{
  "n_layer": 8,
  "d_model": 160,
  "n_head": 5,
  "n_kv_head": 5,
  "head_dim": 32,
  "d_mlp": 640,
  "vocab_size": 930,
  "activation": "squared_relu",
  "norm": "rmsnorm",
  "norm_place": "pre",
  "norm_eps": 1e-05,
  "positions": "rope",
  "rope_base": 10000.0,
  "rope_fraction": 1.0,
  "qk_norm": true,
  "attn_scale": 0.286,
  "bias": "all",
  "tie_embeddings": false,
  "parallel_block": false,
  "extras": ["capped logits"],
  "init": "uniform",
  "init_std_qkv": 0.0406,
  "init_std_o": 0.0,
  "init_std_up": 0.0406,
  "init_std_down": 0.0,
  "optimizer": "muon_variant",
  "lr": 0.00331,
  "lr_mult_o": 3.0,
  "beta1": 0.9,
  "lr_head": 0.00638,
  "grad_clip": 1.0,
  "warmup_steps": 57,
  "schedule": "wsd",
  "decay_fraction": 0.674,
  "decay_shape": "linear",
  "final_lr_fraction": 0.0,
  "batch_tokens": 16384,
  "seq_len": 128,
  "doc_mask": true,
  "train_tokens": 123600000,
  "steps": 7544,
  "dataset": "wikipedia_en"
}
Each number is 128 + 24 x the weight over its row's rms, rounded and kept within 0 to 255. Layers, rows and columns count from 0. Numbers have three digits each. The size before them is the row's rms in percent of the matrix's.

# up: layer 2 MLP up, 640x160, rms 0.133, rows 317-359, columns 0-159
# down: layer 2 MLP down (transposed), 640x160, rms 0.132, rows 317-358, columns 0-159
up317 105:161146105099134124113137118138127082149147098138137129142096097135136126096122139146116164143124126143112169127134125110110092116143159155115118099114183113106154116141132171118129133105132166156168120097148134134131128128156123140106160114114135141094090156146143110108084107109082153128128150141073157094096139110119100114103208144118144103146113096125131113084101147122106113168133118131108125148140130136138143101104138135078134060100175177148138126165126128140076116121122086
down317 106:107105117092115136158151160151109161127083130114135134148147138137110136150129160103151104139147123123166155144057138117152139156115130125121134112145123163148154134117138149101122145101158137051101135124141153150121134166089144101103053097117122111078170130139105115138096133115086157120100127086138116118121124088144110118112048131127127152141137164091135148088126143149162136083097140145118130110136124138136119118128117159120084138119149106136150151104124096140145155134165128
up318 102:140154142142121115149097163113127123082099113117125128159135166131112083112149166115122129120136154102112115111123115149138127126130134128146132158100097171105164156135156110120118123159112079154160128089138156150122085153127109120128140117156112131111134116091128126116125104127118085166128117134120075177132146106124131128131182155096120108124119154157176152140122141122139129117140162164124103128161113153169160137082096106081059121085141124111107096158131128136071137164160084
down318 101:138144100110179182119129140106122131125117147158149078085115164139137106148069128154134069135151137112122144141124151139156103106134131137161139170164133132135108096120110116186132120127133140112107112109153096087110125143124131133121133116125116099088130092124158130127106112108121134146126166102121130152115128149134156153141155156140172171107134141053129130145118070111142155128093118099130139188114131117117108121155129133083135173151147103129170110119136130111175097093112133
up319 095:159111116137135143101177124124138109129171104159125103135141150111103112138065106121135088156117142138120165158138143125138102152159163154101140118122131112156179127138138161098144131129112127100099113110073149108149160096133126121089164126154094125140121143113135107163171145100122122140143136140163117111123098130128160181138127157165147133098105171126104127117114106100137147086110128144152115153107091110159149177162133176105133111140161113133112105181142130129146129198148146
down319 093:113166119118142103142124111196113126108123131152122153139094081139143169122139146125127146120134120111144105145133139163115129151097121096101111138096140158129085130128120159175134100119179120128146145129164122162115102156134101132182103147118146158147104121099082128119101100154116157110148138150088124130154176119087087124132146100117136181162145099178127152122144118137136120128121116099090159115164153125076116104131157079140128128148117144115129125133113093096097163088117092
up320 093:122089059112151096109143155140080167154135122154110119142075065149164139127119122115121142132105116093157132120118111115155148164121141176115114156147135123143137120132123126145098127169128164104112125148116135142147155086129082130138148121142134145095138162107120142112129163135128127121108157143128136136126113141158120174137121090121094162132134123107101160160101123110135123124135162133127117127141118207178122113163093102079130119159116156152125139086106163150116081123140173
down320 094:140097160149123116126076115102129094118123106126162143143106159111169090130130104132116135112112124167168170146136127133130112151118103098175112137132083120103116162151141137092134154137161142113129119143095132132114103106168127121123120090161163098128165123173148101136116166110153134137134131147099155124119132141096122133117199157120150111170143106127114154109153201095120094115164118148136128086087160098095152158132143161148145116145109130103109115134127129121109173121086157
up321 099:177073108138119118115076114125150106113142113125099118132097164109124134123089133125130163110112095064149104147123151150178143117146114122110108146157105116090143129105091122131131159127155107079114144142104116105147130115119103142118110134162129119112105129084095151150150123148137100142135112158148124125154133128159135148087142142132170124133091138097134122097107120124165129154126162154095127100107099140131156131084111105171099102098088074139116155166117112081091128176125097
down321 102:146172131129170107118150089159100155151066106129111138151120110127142089127142143143102137161116103146171149079160110165076120136108131112135155124106096101126091101149171092110139120124119142110108083195103082132148129116145155069086156157130098131105107116158141112143114091135095094148122127099072113116140102177098119147120146144125103117108142144111143121143159134117128135102129104137123139159115109096141117140123126119130142110125119160109159137133112145116151155139086135
up322 095:134108133073118130137072112117109097117151154159137123128176103087144103163119140117085102124120114112112121138158121161141124112139178136136116126145146127187072106094126072146084174125119083112129147154119137146149127105145127152079128094119138164134133151109129132130149156140157156132147105153146109106131160143151109133146120159120151144165112133139141100088122093124113119139124116121124093187126150103120121123168165117152127062110101131155113141142120068125109115136135108
down322 094:135158161136179154133138158099183110143128123128109147141130151127116125088127075141167134148161081118146141116153083103126101135099123108137189124105125105091136166159145141105141148149125131139097168155139117109127134134109141141161118157174143112123136147147122154145135130087104148159115164148142112145123114133142164095124125085122115134109146129129138142142122135149140094085148082121151184112119156166137072118155153138094143163175154162098123119113126138145109149155139177
up323 092:117134129117103121109107153141128095104106124141129151133096150157135156091217159144161097114167147123138127115148132121154157088155116130097106102173113117116118132149111176159108108136117124170151146105175161158086107140114110141166120132162093129117131129136155101125118139110158151120104156150106120153161147082145140112111129124138110144137154068131141129119089153116085139142143145144131133091143081129163133115131102141111129129122131110169204126141113174133121153118113137
down323 092:159130122131118098097160141126136111132111131090140105087132119154133180143107090182139117146106107126093147127149156106122139105093115129148080096135127149106137102122133127155119124132144103120147130129155125133097163112189121101190139169175130130097147119094104168099135116109146108110153101141179135112082116132155133110110089142161141108165119117121173150135147157076136132139152105124139138132120153142111125123130171152135174142177114149118134120109171093081108132105152139
up324 087:145083137082142131094114093150123154112142155134142160180092158091088112157135170104129137136113112084148128093101152122159146144085139131150132098153149130088114101076147138107131119130121141135142116128156152154178138124122093135120132084181129102128125155120100135112142124096105114149144124126119119139127147110161119152163174136103108116129133078071108100146109151112138179147146089153158153131155115133104103131115109141082117129095112146095118122154120174113098153118142134
down324 099:123125114108133145111099120101102127144120157118125088107115090161124147149138076113145168140116093150154141124125097141153156108101112113106117137091124098136134112119102138091138097113099138122150105128146113149115107109101148148128111101171144147124115097126121157156088138120079122120085137112084118108133111093116127170103135089097175116165087116095136162178144129120058117148096160104109081156133098133133085133106090110162127115135148129095158140117116129077100119124139156
up325 102:125110156123098104068074080145132141090111126125158142162120125158074133125118142158142121107192094133169144059107140139132118150129148165135152093125115134139152097157139132143168100152169138099131118143120107150126090167155143116117106123113097166119137115140133123110099128138103154137157126154144151136135134121104110115136142135133140121075105124136091109097130153123078139163140149156126150097153138162139117118187127119132154102108163138144157139172167151156134110138132142
down325 097:151090108153169112132158145142137141097155150142117099128156123135142157140114138123114136087130164171147138102131143154155108110120096130135133140117124142180117111154077127137092096146064137117147104122150162099105143144141093123129142141137169143128149125086098119120130169113135089130128155139145096135150124139118114149123138125111080151145139110133159198166114070101158105102114140101146125151131169140149114162091097080137137134116131121131150141124112081106109092092083156
up326 105:094106109173121179126143147123151117071111095148135128147109155165112157165093140203122087122174141118179112139140129096130135134153101139129123117149130090107124174133150092124096138103120110085134091151106185155142124180143101127095150098145149151129141118142122094173117136130104137133139081142134171102081153132103121158128122129166129098126159156131111139143126105126109143124105135117119109134162127125133131138111133124126144125103116139129153148165124125157184168114142115
down326 103:129170161112135138146135104129118119130130125135128156168147107121153111151111120116161165131127118115080124096153144105123169161155134151163110140121131124180095158127109134130148111112131109172114134085116112127105143105125147176163123142136080147132171104118142126110109102096161134159061125147131161111164156111115137113102116114130130094105179142133144108091102160118152134168110083154128086117146176153128118111148118115137083101155118162101124105109112163125116138060117134
up327 092:150114148129117157155115107105129097105160098109089138091081139126113137084104087143134144126118104136118109139149133069139186099143147143140164128080103134132119142161133128125112123106127091153097099158102150160113136106139112168147125088114158133149120152144126100153148147116127136119147157141125156142123122127125104087159146156140096107096107117134177125133124097139152103134119179130144201122147122188148134169087112104111089134098120125135090149121148096150166147136139133
down327 097:141160128090180156105114117131114096137122151112139153133123120108127157138110123144143147136100163136143141127125156144156137097136047078099113125132104135115152090083095142143155136083076140088127127097188109121149133152151122119110117136122121122076113109149134152127109137093103140181120088156110108157114151138156155126145126124144135127092120108155135152140151104089098128126108136149096143135098086108152091140115139157120127155102088104172164105104110145127110095156140110
up328 101:128129120116095124132111131101149107131122069094117129124123124134128116108118111115079123173104111117130164154132140128146196124181135126159156131111152133120105169173118092140186112131131150116158115127081121113130101133107130097149094148122082121116121102114130091114104155104118109114104075131125152129100144123139123112130160157139171134170148125134104152111137097161156138149136090165137164148180148106167129110154142133163094115181104111153151130148159128133139151164169132
down328 102:140121143119151130138113161140141187150108152129112098099152135137109125128122113138174134122142155105090139123139101108119141164117132136088123104129127156147191100119117131158109147107130132134093140124139123148083125112111109122108105110191142096166122160153116174070147143125100152111088136173143076114133152151106114151100100092167105122130133155088124124146147124102140128091101141144109161145116091148091162151136098128101147159097176127130146144132075101104130115152109104
up329 095:149130160173137137114080113137079134141094099142131091148133140105162143112121141177149149112132128125162128114154148116111143125137109139128122116115115116105140108141158116131134120145132154157170152134112159105178125144117114099078097114129136122110103172115130110134106113159120139190138131161145135140116148148153105096115144182077079143118132123086122120113127163143118122117119147129134146144137133088125163149134092128075184133146108207111086175145163114132130122132147098
down329 099:119113115105100105140142158134166088110161118068109160103108144127129099131150125090152092150114153123124102103141102111136116079125140128111096121121159121143107133143091149099102118135111150104124137123114084103116152128181129128132127116128140150153161075120121090151124190137140154105124112146125121086136123079118132136167145121155184097145123092175149125142111138079091102124152162105129143101093118144126061084134140126151118138111117125142156101108150163109136117118097108
up330 107:132146111094155120135060143164120124159129117128163094146148144158142100149131093142157127150129129115137155088130115148161146108136144144147133177151107131147103091145112093181133129171098097114175149124140132160154115118157144125144140128109124102128105058108116108125168143140117155133137105164128104156102140113149176126116144120132130114147169137136123151145111129112104144154103140168104088130167139123106136162129084116093094141078124169116153132141129140108129096081180141
down330 106:141142135135134166104124138113152157098143113129137170102149102162127155111131132097113138167124127127107106159157162145115146103142135131112157135122119115130145147115154192091106094095091142146146105147112127126138141140135100137166085198172145097172118127159150155133093133134136082108100144130089152136130131169122102161077139117125147125120108165122125112112121129111107131108131125120165098103106123118140105111123126114106104067099159142135070136151192104139115130150078137
up331 097:169107039120151134158135121117137142118164104088175122095137129121086124139121133135151171110158125144123130118218128160132129144126151141150128164151105096096154104130115102096104160136111135145143127164107124155141100120113104101116152124115149117132093128120127153125087138100120135131093134150103112116113092138105110125146144136163143134120161170093161151133119083123144169121120126142140169083129104187131117107153122122066150125104149097151133142120142129143149135133108118
down331 103:165139121167112108115082152138137150069150109108150130175100121141133179137138160080107139079084117131108169141135119115114125142117120111126120134119147133138115148128084162129131149071128127083133119133111092084114105118089149123149140119149122111113140166112160139139142178114118089127141103085131165128166140112127080150133103072121120121137111102145148099109112139148131148132150139143151112118154127121169170180155117112168118130120116170125106084136147095142124130125174125
up332 092:195155091079096060124132180157116140131088132132101149150127142144077146120132127133120142107148119148150145134107134149134118148131103109126151122115094166124140111127071129138111143101136121131127133144090118094122141172121129140146159135123122133124116089128149075123100133135114130102143123165118114144119148108104086096174095154093122070148162130144119132093077130088132137145144096072124122152156143137136116124135126108150144135151171148170121131153123126181094111151144139
down332 100:119083133152140159139106146115132151146101103111155125140122125113161128133126146133117103126114081122099103111141140114100148094106112169133127168117155106129142152117156128132166138143143119134146099121136147160129107077144143122130146144143151140100134081172093171163137130132129150193125165097155184102117128123131138097116113116140097154125104106115169089152198147112112170118109125144154090112128132108110126136115171145101105122129090095111119172131088137065098137119159135
up333 103:149179071110120177168117144111125135094130161134079147163121148135137146118092135121137111124126092152168135108154131129133135102148108125160114121078150119124114113137151099105098082136123176137138148117138153097137144143160106139120167136130122163138124090084112121116141104158132048127142128124088091103118099130110135117119156130133114126165141079128137159117123091139118170125148117157104128084102120093124101087119127153150125139097115113103143168164182146123112106139125107
down333 102:158146117137117117116103103114163168104145133149148128135103113143099147106138110184143127125169155114106130119105143142150076157158086127091134133162128143123115093107119099159107178143134121163134133124108138143120130142109137103168111117150122136140146101146166117101125116115125155147110164147196089128121144087142169131152160115154152130161143168138112080042164165108127102134108134105156137129140133147113098145128086137129137079143121143114133103090100115143153113148118100
up334 083:122132095095120110160132128144139155136151119132116107137092164165136093124093173182153143104095127143133138129188144183131148142120104096139106144119137096129136114092117132170103109092129133125166148102084145139153130158133106104121106131129156164131120111142153128080159103164110126128154132117085120135093132119098090121181171145121107091091140101098128125080128112133139107175118113129138100148108118126169133123145173142150128154119080146116112124180117102139103122092122117
down334 100:165149171112120163081124082139146128109065106098118133138149083094096117092158102101135099141122131123141143134093110092156100144151133164107135128118131128133148131109187155116110111141089154138155122127132128121133146117132081113075151114110090122131084134102110166140160146117116125142130133105152140128118102146136130125130055129105137124135147132133124149152113138127082188088135110115125166118122131153095153156143129113075113103169146118127145132173112142109085128155118153
up335 101:104108129088137160159141121128112160128155098089123142141084129160141119121104113115148135151068129160094163134139119107096142107153142116088165141091149145069154093172123136131112116128161123126088129118163126153137122090132103094092170121117124153058140073137114126129142105130108144087150158128103136156133143164171125102070177129137112106129135122101138098159109143098105136140105119132127099159173108147114116131129124161121114129153146142149137087143109108120149109126122137
down335 100:116141141156161105117118148104129115129084166122157121160154151134137084148108128128135173107121116116114101123148116158176136149111104126132106118145137155166121155093092133135125147142125119156159155147105121080108159172120116162120100106097155142194142184118152151099082152136160126155156112142185111105130122110114141145167107127118151169124141099143117133101157124095133116113134164124119157119110147125186079142092145138112139141081150156148135155120114143146152141173134141
up336 101:097107105143131151163095138094129142120105077145147140100105102149145118108141118128121124133148052114156135118150137126117118124131137114067129143120093087123104173130148094124139113076122117140125129155156166166110130157114132159101125141117143112123099135099104120122145122149138125128182100146197107131119127137139108158115167123150092108131106145116164131105122104160128121126116108140131089102079161116138088098145133168167149159145142121093122129146155086177125110093084113
down336 101:101090163101083133151130107135123135097137143129108127113113153142075131149089140106143070126120146161116146121109121090138178115133150126159128115134124177126132136128089150091121114140125105117126134158120117158148081116117095139133112116167119178130143112105097162143127120154152105115101159134116147126130127118169141118128113146119118157096158096091085140104101142120166078144151152150112110157125154109127140156074120104100106056150145165153102095117110161134118131112137177
up337 081:105103127124167123158130163124150080140115128148113115100127125160166127112114139120092114115116175115102118145103174104100101097103109094103151154164086132129160143170136109091107136122119144122144118118127135142133122102101149173136173156111118155130116109136102137167104094097125160165156157115141146151138115109113119129133123150138114109105130148167163206149059141142129132127125103119170131141110119142097141144144160166134123060133109095165095137130121145111116138123167113
down337 097:179141114116097138134103090159147139115121121122138129206145128126115124143134100130116146171184095133189149116161099124150130126138135137131088115075127131090111116113103100155128121174107121119133128143104145097109168140139094091142072068153136144117107105163127157141128140164120097099106128137120155120113161092144109132177129114145139114159110122132083094102156122134091131110132123160085078124142118124149117113145154107123159129136127140123132151135148110128133093165119161
up338 101:150111083126093133099126130130113129132134132121131119159075137115136141098106094126098077109141157095131143095116075089140144156087154139108143092156091072123120174146110087067106131117135136117148144115125133139132111087185100124117140123158124147091157147159131128085098158146133173098118117154121086101085134093129134129131133134135150140155124142097112132110116122139116132108128122090101124090119139117116104099095088123133118099160100147163075110158146118133140141144141152
down338 102:147166141121098144151162160103184107122157126117102127111123119121115137146135154126114155144124107154101139083127110151149134078133119148131122134096150119108186117163147132169129087124136131147135116141083131100131101168129115187112148107152137125147098115120111108196119084102117072137121176120150141106137122115186102124132144158110090135122132146128110113134106164144143111113137117133128131110138115138116184181161166126108108140092153122075162098127111115137143159128148110
up339 103:113129109090117121074077169110104145102133119114147157118202145155123120102101123132163126157085126101155099124170129119111138126147114144120131145123168134127080096158148121126124151124109166117116164141141127156144099183157105108127087102122110127145101130116103170117127112130159156126107153124106136141143128110114154147124179135136169163116091095128127134106145126121155146179135159118153086105114142125174142108125200147098147147100134148122128127164112117151122123166123112
down339 102:170149145163163106127162108136119110109127115135161138104146129088133156124105129158130127124123132091117171146107146136166138118167106124137097164118084137170149076145105139128136153145114132139158104123148149156131114150160119132137186114141161135119094131136085071135109113109097140164143159161137142107138112121118141086135092100132126160154156129134146145116107108132137161096143100096110177174147109151099113077131096130133090087078098123152090134126157108129116098145116107
up340 102:136137107132121174132130134150106131113110111159084106145089132124158129161155127124146113154155142140136161153137123137163137108130098117124100108156138087128137113188146143178135126165138149170171153114111164153131148126178173126163149086125163147145163143126097097096126102145119131134138158092151128117168112131108087155175114149099153114139128123150139150148104118136119115149120157160122127178082125113147108098123148120167114161155126103152135103119139102188156180136122120
down340 105:107094116129113106138128138109096118142146115128144132131136098181157166139125147108145131124099145076123116100124097167146105087130116116126136103114074161119143127129110104127080103102157154108135125132118120120138074113104130134132145104119103115127148157094146115131142125150100139138112125182123129170116136135141103131118128155125092087154102128157171129132148135152149114144148097142140139078117155149132093184104147192104127128099103156152107211116102124123082166122145097
up341 103:178130114175138126102118130114169140148119126118159101091146110143116117116136107140106174124161129076155147167147149143128171160130142169113138143118120138106123114112119129106133147151116138114113106168165168200129111142154124122081157095115094120140142135104104178155120119158166140126104156145130165129103142130112110117091171151124143134114105135117133106151120111154139133173082134094182104143112115171117173125099143097095098125133150152116099128131137107098153082112124127
down341 111:137134177135110123132119108139139105144167112107164141113167116121133144138154143126177092128103106104147116100148115114097146131144106162169122165158123127144147101106123192127107118130113145147083161110117134101121143150136141112129069184120132140127103130117119149129157148108054112158126137132065122112110120138144123142116130104146118093130094147152152111122150155113137172164175091130154166103119130086142105126136114132155089101072148119097101090162114136131097130114135119
up342 092:115117184134069159127141114103125110144124150133112139107130131097168151083134103111105155160110096148143133152103133118148133116139114099151116105116133126146100152174165130131112183133099133137112130066148157099104129119124139140135135149142130124106117158112153136169106112095131156117129113105089104149101110137102130148148110116115117133108129118181128124083084077125108126134133129203144118167122142133115107123106134177158109087134076139129108092172149144118118122099176108
down342 097:120106148131126153162152146124148094106169120111130126128100164139085083161084135087139122135147143155109123103145129171134123099098122132117112096141102119125135102109064171143101137102133133106137100132171114105139141151138113151121077094084121119132115110135142109120117131118157131138138127180109141071094141133195149084072157121094106125152133112129144106122155144108099140086145106147119123102159112116118171140142172137103152165123160124114154135114113166102156111136128126
up343 108:105125116146152159142106118163128156156170111133143084101087168122111134141123137129114115106116174165152141106127154168166135116164131104088143075154103093096122135081120132122169161149131146155163134152113133128100137161099121144174103131123130159128112140141135127134151183174168117177119169116114154157102137076146117112101120144141180097140138142102138103140128164110110128117127105127149162122108133136110115143185111142157126141095137120089148109132154129116162116116134152
down343 102:121124171155172150098121108124132126102092146128148144130113163142090162162112129103159168116094123124146136158151119108130124132111133109174118144132119143105114112166135110144102127097145129141147151126159162113134104079145124132183123141127134147137117136146148139146064117097141129160114114121131124106121126132119178130130096114107137156082115110146165103103122122135117142145126075157133122092105187121144102120119193124178134093129133173123083108125161114132169091068153121
up344 098:105105126157124128110174121146153154096130166102082110129088169110096109120138152129136095115110121138141099120098110076124141148128139161157150103151130126125133061153162129128125145120097145136108114154127120145134164103123142115122141099137079091095145142114129118149163138080125125127126144163106107140134110112101120153102121142121188131133138167094177146134151115125094181172131131116129130140119093117140119146115136157131125130108178122106089132150197111134199121134134156
down344 100:152136100105099142100120104161083117122127136138160140189128121198154116093118107170116107141201123150142127155131135123164093146137167087093150162139116136180137123159092154118158125171132091132139103128137150107137136174126138102136120169113139110101130128109124120131150094148099072129130129092118139116125114111138106092142139132103110126130121111155152143111113139108158115121096118118135100113186105148124088122134129179102141154146110104109146168090120145156124137148110142
up345 095:146113116117105108157158133120135067091104155140077149130106143143164109148093082177135135096111133110130149141159081120107086151096159087135092133124097144106159159138164084123094136145118123144132153120131153125143125144118156152123158143104156126132089095104150151155129106130120163104121147170136125128116152131129144154046129149126145141149119174138136110086148128142143087083153141156128119120114142094168132121116117102150115123093159118120152142141134151140100118098140163
down345 095:113116151138119143126097139161104163140152084141165146149135138136087120135140155131119116129144105116141129154111131109095130108150147153134133105067192112170113129165122171152111151140156145132109114132110134103121154121099133124154085169169129127130103135174120122110165192074121079148122132140081164103146096109108124136145157102141151106130099117075131142127065104120138131124109154077157122147149125120130117160119117140166117133120111127107170112142159152138121131137170121
up346 107:109156126113118129132158122087161165092097106135121123146136128155112127079148111071092085094135122121145119132147129156108134133142100107105123153113125111132146150143136128152101093157137124163165146111130111108114122114137190163117131132132088127081122115098090132175100155104147091154121104114138129128083152109158125164120073085089166128108101116084123105151158114163110149144165132149121117117142128122177189134133129135156078151143134135146132127102135151168131119126109114
down346 099:146167129133131099132148139135096131141137139102142121099101152117159168146157141125125149105106116132108094120116121103134132129133189164162119133108067143124129113103121086112129121111116122152126151085097127125133113124137094115110182131179161093082122115150082113155106175171130149115132151092190113139112101165116134160146109164107120089115133145125197108105095114145112093114090158127122171122166123134140133113112143158091146140147124110103106088143125118118135120138151113
up347 097:150125182113128105087145182145117115051128152119156116103146173052106108130131187133103124115115173125121144105147124173167143145147117173137113118114131154156127103111103112099143137151114161144135144112136143091122152155128114159113083100141145139122126135070094122132096096143160150144110133151095148137126094138130130104188171095151132124147106136122147139135075150160128147168106138165119120133135129123104142129096102142130104124120107122133122109132141139113103129122140123
down347 100:140164071100185129136096132152136156164119152126144153142124108153200126104125169119168127112156133126137138140092098158145125151125117125152116125100122141144124101097164135102154112097111101100149124150148120134140127125122123069091146106101127113077113106133150155153180119102111109144152119141160136117143113160152125114123120114097108153148115104108137097132122143111080159110137089125141107149158104130118155145159164156156117113148200109131113093137140116152109118085162147
up348 093:151186154120073115125074097151101161100129168177139131092107121139143158107118105125150134153154140122137110116120107104143121111105159115163118102105129100134139130126125088139113150119195154107150098100109141101170113119133172141156151122124149151120128133118163132103162131104125078114183087151131106111156091135176142121111128156103111126124124119103134108166130103135113130148132156124110153175117136130132110144144138129095124117103155117098138089186076099158139113117119136
down348 098:124089130087130159124139120084119164142105111126127143184166125088132160146135147121161148117144084102166130086108124122136156113139114135126107181109122089136131084124128139137131131083089090115086125120153110137118159108129142111106127160135102115166161105111083156170103097171128142158123148086144138161095130124097082186130135091134114133102136156141119127136150138119149140122130124139145119157123128133119143096156097114155169155127072110111111120125166151083094150127124128
up349 096:096104123167131110102127139103110177126107089128124128159142112113135151087158155153123142130153147098181104168132153097139094113135132125128155147133116121165104124073136128175135139116155101089124128104142141131108174160134091156121141121106138165102108117112076136123129106143085130158109190147118100138158120129125135144075180157122159160113121117103165131173141135075094105126136115106144121153098186147102119151132134150104133137113122166129120143121118146120152142106113151
down349 096:146131143124122140160154128106166093117158144102103110111135145116099124092135122130156128080083127139096122104075147127140148147131095163158130072154120120195123163113097105151129133116122109113138150144120149126115174132160130138128140130127079087125172169148122099129099115085110129145110146140190117088153110097145134076147132119122127101117133111131173135105161129108137172137141142191131140137158104101135136146150121123112115143113110120108170134088135173148118139094144106
up350 112:149119135101131115144123114097105106083172089161165162135118137137129105086145121133083123112098136126095124119095118107137104104138114163126195170138144166106075117113159140175104099142142113110127177111112118110127144136146103178151119139076138160137151101120158169109163156135147131146158108098092088147126156156162110150117127120127100111136138102114089121128130112097142134126088133114128094099122142121148072128167155103128110124140103133110109132153142128100160146101131159
down350 105:104158107089142111126136151153114200137083171116134121110113098124115127171102123129141130145144104142109120162137109138099146122131142113092124143119088110138147132157129141149142143113082135107146134145136095123142135117140127083077106106136131098096154122100152112128118131114123109142116119154192181104087127138152143157105088137085133139136099157129143143092197114168148137130139165116114129107134121152167137127163113104100129120136138082167101131112117154116095087176149160
up351 087:134109165175147155120113150115146101106145101093171124119160149123128146109096117126127118195136157171135087132147113129159142135143109128080229122099130140139129140160121153112122150120112160131109136113114135117135129104107117155153149118161118120114152117133126114111156123112124183095156090106121135107136143104132116122123123111072134124122112114173135128101133147103140157172156169136155137171147132124121162081087153116108072114119130132138095097107119108115131162109163116
down351 091:101152188129077072138142142086091105145118126113120133149143109150099114146150110157125160101107149178119125143099154165097074138158145166141055134120124095126134115108140160096084113147132170088161158096125137143137129119139139140100122139117166091139137118151169144143157160115144102104156137137099133130112131133129091109113147121150089146132108114129116108097121141181083191123122111132137118155131126113131102141118108151162132135148136116123160114134111127154124137148089144
up352 108:098180140125136099122113118088091160145103117173182101111139113110083152120095138107131125119098108115099155113133135138138159120131141117093100141145101132109166155114134168109125130154127087105126131116160147162125133121123123130123159150138152088134120127086148176138100150122152156147152130170152143114121140137132127144167119137157119144120101172127130157117109153125067160119158116141128130079149127160151121137138122130111100108099080063116136122170094153136155068143090117
down352 102:109074102144141134163151147142134101103115138102146126075144133135112136154111106118153122121093143154122128116164109109140145168141128100096101109131134082109125160131117127129118106095158100013121129141120176098123124159095118126117129135174119159129121183146153115172137132126158146143125108142121168120151146092141122129120115140124139136168161120129086145129159152115128139133132144144129142149084122122135135156154130111172062145095116115081120128119170119125101114109126112
up353 102:136152154143128125146145125118120109125096127151154130093136152117180123132117164140138191131120152061160139079155117118166163125141152105139121143156144130162114133120151085138103146094108096174157159113175117097130183153082115150144140159093098112109111144135146135113114114129129153100117141158117114146137176137138137109173096185141153129132150100089122105126098122163142136121128127116157097116154129169105121147151098093138142127116149149098107117116168146138152117161127098
down353 099:086101062113110136116192077162112145119150143164114150116167076121121144112153106145096118127146129143125125128168125122148129127109152101137127145154105122103125086160101112133161144162108160090105089147159143162174120130128121140093069117122143106164115097099157104183113144123130135110116154160123115139106145122131107139123147125111141146151116174125105163140079125137117084119139123106110147131111162083161119132152122099103136165116122109100134108136105129097156112122135158
up354 098:114139077107156155178176110118168104166114108126143120139162120121121117115146165097150137111143119140135147104125098133135115153118127136133127150118084075118146150160110102154121133108103136111112142187130141104116076105134131118112120112134154144091119151109121092177140134153162089151142127162117096110083135124162109154113078150155104140147140171146143130179130146143076135107146141092166079133125099105151129121142115159138141162111134181101147133110127130122114119136080130
down354 104:139126161165106114088109136104129128116154116095148126093150183129135099136163177123097098113110134156089172158151135089125201126097126121149104147162125159107124116124129096109121112164147130123140114127131122096127093135153113144188145122145149148141134133136103131083163147155086123170088142154135102150120136129124094144108116127108155129130134145135163113143158097122160122190110157158086171126136114130156107105113149152143116119113160106090137129098130135122152178113129110
up355 115:186151139096159106156118166140133139107105122106139152100153148141168152094130143114104145104127105149157104149113139120124146119099160113149168146131107126106117129139113160145103143103137109118128134134138194169163180168145133150128158106117087108168144100148152124127090127092114101084144130163154172141140163154132122118154127113136098127103152146074176124137120121113110200127121124159099135107127108159167101143149126145143126116077103105108141128148144146139150135157111106
down355 100:120113062093149180092172140115129151118155159182137125105114124127197166148121132132113125126150136121135123158112114110142117115134109144106137091121119107147143152119135113117172078081113102088124105143143190089131124120149147157108140131156142111083081110097129138159135131153126182167172132146111115123164091140126146141106083137115118141160162138140151135121130123133108110124103141114140136108161095109131151108108145116127112132103168149168121133113075128141165124118127136
up356 097:146135142130101161118119117173137089138130136176140116181135172098134093095129104099138152128161158115137129163094143128120161145140121115109097127106130145084127147127130096147147149089098104147127086106157190129147131149126099131112159142135162137104101136126136192111140168136128131162106096149088164151113082126100122142139136153100118152129142158122103132134114129169124165102138132138152162127109113106133168083108124157133150137128193155099144174125095161127136123147140132
down356 100:129106149104093125130096165161095157155140117135129149146144143126136138170132141128167171127108131161174134113152128127140123107154127135138060138130109100100127059142115107137077116117118115128109180132129098113080098127091122156136072071137120132128153148083083113125150119135142142094147146141143167108135141121137158088142112111154118125124174083095137156137135092118097118114166148103119136099160146132141132110187135120162141132125119144102111159147134118120134129145115090
up357 101:164143116128102127154115145069157122131137122135163166089128120170144104103153153156116151090111123157133100096144118115138109135135113093126104109172125111128134134145142166123117120110106168100133150132160135089119148120122152133150085119105145119101140134134109109127150152115110151100145146117125141130111109116115069157165118111082130125114087146160131112110109113124139058121169140135147132091063122134095047087153133105119110120098079115140119136130122143107158141156119166
down357 101:115135141137082146118155131117111140104127133131112150110159140114095132062130144104091157110083092159089131124140145103128128122134110159127130129111179114149125128165110117088121122139181096177109103104089132138086113123131146147160178096124085126130147141097169134118150163182140153162132160094117085110121089103108159110149158126143084130149128124125166137129119050099093159126118146082130143110133157152124130117119124113118110147150133157134157125132139129140122136122138102
up358 095:058092169122146091096114151133142125151132099106185149132094158100127118106134150138107160143127076128127115140114146143163136127121147129099129093142094095110140124082160129153114138132158134109126096103114127097129199117087120096114114135138164140146159117137107156115126136144170117106174102124110111125152116146109163152143111119139174156132080106086153085160150126132144128136138142118130136152074114113140162162159145163147125116129120148099123180117126111105135141106114143
down358 092:173159154149139108109154109104141120086116115107127141129144129157133130121174127125079112127194147101124134119149177141154110140116118137168139157148110126150132136081087154091120157118098130131131142120109134146109089134150149152151116084109098133100111108095119135122109114134086101162128160092108141160118084124125096125136091100118094129134166140090104151106142131123143097099170104103171138185159107150156104134116084126082092142137128100156137127134108111082138101120128125
up359 107:113149135107153138086082155112118104117145105177136116117103127114132160160144129097144175113140085059109124140099134092127125107137129105147097108124121103126126125138137125108120160106155098152169118102100158113116117116124155087117141106113120071112137156096130132120165152175122094130148126130161127158187116131130111072112129143145131134112104150151164102137150087155143112109102121172081139167124122133101137128158144145184109118085120120111162095154131107158140127126111099